Each number is 128 + 24 x the weight over the matrix's rms, rounded and kept within 0 to 255. Layers, rows and columns count from 0. Numbers have three digits each.

# layer 6 attention output, 64x96, rms 0.0791, rows 0-63, columns 0-47
132112120180141135097116107122142131159088115133151143178092130134110134124116101148108140163161099107126116147109131150114125126109153128127084
115145131147130091169131122069123111116116134131116114177137185157139126143115135137097119125142135149133114144099108153135138125141160118134148
144120142183098168160145086162122070125085138156135106117153104062106130134108152150150151094130119119108154170157103078145100136145105120152124
126138178123146128131129184120112126066159141118090106162134158117132164108111125128121154129161133105134127106114125135149175148113133111165131
115138138151125115145133140108166117150113158104121152155139136127130091137114138117139130135126152156120130125098164141096106137119139149124125
145079131168119108165115123102115136127140134108176161121115117154099137096163125110123128119164109151133109135129132132137153161138157136113102
134105174144140103126096133134125077122136114135122179119139081184163115111127104135139106159162136127125147096107121078135119138119134135145115
179123178083123107070134108125121127105133126144120170154140131113128141105132133096149126090069135099138147108122136079124154137115135108150127
097123136095040162079114101151115119090101086108138112141110145116151091123165125108143098148108108141125154178123144139134113127137170146187177
124126047150122146113125081131089095124146113136155135135111108129129074197122139123105105099102139151132083142178139128109112145127128166103109
108130124110159172107170151163157111116151097109105113109130068126135119129097107133155137165144101130137129129127137119148084128109106164136113
071088124110125121129118180129150112122125125121083151145113187158142151170095173131160097104086151137130159119109136152148111118121138128166150
162114152123152116135178133138147156138168131094134090139109186101136136125162095118170101106073130108111121137132087098136146133137108152121151
152131106137116117148141149140168162161112103114081124099175147141158115091136131147105137135181139149137157129107143127164125106137113101113159
148118114137130110107080121123148142168159143167148174133148126143125086127116136136082119124144121144122130115127120121119150131106122119101120
144164114191146168138124142152139130133155097169152098114105151182107130145115122123156100085144091114123143139125122141158102122134120113072110
135148149115121139134113179145110087133083147104102121129144116096118154134112092118100143123143134164110121132142127123132150124149106148128175
117121111129143127133170114094102134125134093099104101149115102085147146149190160141144142118114145091128125116133117085103148139117111107146132
178196116082121095123130137119167078140143142087145154122123160176152076116116099140086152162094109118144139092140154123138165139131150094128104
171157143122139151106085106088112129135151151129108138128113150151121104171079128151093124116094132132113092113124149114149132133123117087105138
146142132116148121135103095141121093123100123099112157089154119165147117120133149147151127124107126082134124099120127114110124146100139104138128
120166153110100127124106111157129136084124124134124142086135155160165137123113106164133124108109120156122109134149131104125125141145128132139151
047108088098122156131148133135163073133092119100087143102128109138085154118102124092106138148096143121141147116158173136180085118104144112147151
092139133118136141138119138120130089147118116133148132123145156120141125113138082170095128149115157141125134123122122140116144130108149139140112
132143122142068117151097131112151150123118118104146151089174145167085121138131129124050118152112122164129136134119176132125149157141150085152150
151134063128187176131137141171124154100130124197108146090020194139078149127116099104135145151147096130117135144177127141195156119139152114125154
131086124179157151152120147119121088129133098106113147151124110143138077145089126149142183178108131096149118127167122100119119125080120108094107
179092102095085154116162128169103120140150090136116096164084111122147104149147124128125132166132132178145133163118122181159137116186137112140164
125161142127132189195143156111138117090095157134120110131134117084138141132195094151078142082161118132134114130130154127134128138165133135134135
170158096130171141100123114156154084144139115161136115164172114142158093118165122100118143133113114093126162160130103121127118156121089123136089
139148120143104124142157128093113127119130117130120081162150171140155154144124117137101154078110107148131117180113077127111165129143138145140130
107143163095218131121148130108124117102110108120159130139154103165110145145115156126125118130156137090130114117076134119087106119101103111136135
125126145106129125146122136128148120111181127129131130140236108112125090085164115157155143151126111096117173093121122112112132125093068152143118
137148141102162088094150140090201114131125116127134144095146107164117121139128121100118160129129138106128143103116117100130152129107122152120115
133156160059119151150134128106122079097091147132124111153118206109119137132150147101117153102140139100116148112126117163155111123122127118181117
096122067115205141157084128105137097105128138132137180164138093167136101125159127115091090125139141126118103131099169163094093129102119165130113
121073128178110099147145180138140166146129151133089081146110159117117130110125161128085138115145128162153128116120103116147175106154139096114143
136133091124122059158137169131161117137084110143164137147134089113101101108169143104148143137139160112126150103128143129118116137124109136110115
129146136122124118098131130079154144104128101156105126126127091126136137143137107149096136127151131112133161112119109134113171120128145119118143
105121124115111058155114128125127097128116143128093143126089197121107112174098133127145129133092129109123146111124119124107127125108118079148122
206121066177120117169156110134064159120162135136083156192127148121062135152057139127113134152148110107107118107158137137184172136132059087153156
171138136146162133141150141151151122126124142147149100108166112088129120122133131114089140154136103148137127117120142133111129138142118130131104
148176095110158175064131159189122151127166115099127099163163077125140107136097131131140074134137120146138148158130153123111133133127104138142119
105132146135177174082160117087114120115161110107100126135113123113113155128150108154145134166148127140118122134143118106132143135142146154120127
106152183136087140136092093188088128128091093138139179129145091154188138123105091148162082102150186144139116117129118146111082117151139151085158
159108168141156115090120092102145147154121167105136133147095109160107161119147142112141139150140122149134100119083121127113157125123148100138122
098163149122099130130099119142162126089127114102097119113117098112100125135130109135103143111092111102110113124122129068133101122137126134145158
136129143122113130133139089096106138139145072157084100109125110108093158142121171143137123122120141137124135121140135115135174116097077126141118
099115117105136117103107151152147107105161161150092132104130154116139139150108133135157156104157166121115128101150125142180143126128125122115143
129142094062135135066111096122128147121131137062145116133147116108143137156096118105136103162098149134134116132132170109070112148134123164145139
165124092116139169122118122130182183076106123177065131077086117119125131088130147152158130142101069138129139161136147173132134122142165129119116
096109134116076120162130221135084089181082069133101157192104091151150088159167133158150135206107156207134166099095168142124076115160148099150167
112098146156129149103147102085104156151118112127130129169124155114104099079149136131146148157082153142132106131114099098098127123103134144168123
114177168171144141090162084079084129127128089141151113144114128126136124128088094129070120119128140120132097155116084111107129125134099142123118
135162162080122074105101159147095142136183131121149109135182154140160161123142119128125100069176144112130132106112148132096143128136135129124154
112162119111164130134090176116131131158135111131107113151139072129130153118123132205153150147115104136125123094122167121084124142097144155126132
078161109142171087081109122125124141158117083107174123151111105156068113140120154117113112134097105138120134127109124153088096121142111123112109
137077085117142156105138126154137094095129121091158136103106144129136099156130118096130137120110132097132120114142119106125118131112100142120122
101116111140140151171186041136129107132099106100141125108144159131127126152163118129113138162106111066134133125141109132116118133090109084134118
140184117113123094122145134141179152108130125144175075136128109114130115108115085127128117149151129109129139120148128145121123125120114162108096
146168131166149118131131172139158135142115151167091122122162124132135065115107138151126096141131104157118146135089125114126095118108106111130122
173093156093147152095088086134141156120122139161109123100123170158126074147154148177118116117158074140137115137107134144100118140140142123105117
128127151118114091095123145175130150158175149152173144131086145119110095126146099078142196117100138148106077109136138121095121135152165130088127
144110117137156126088116111123106102123140104140106145135078106101121165112138115109122113114086131105110104139123118140123139139132115151141133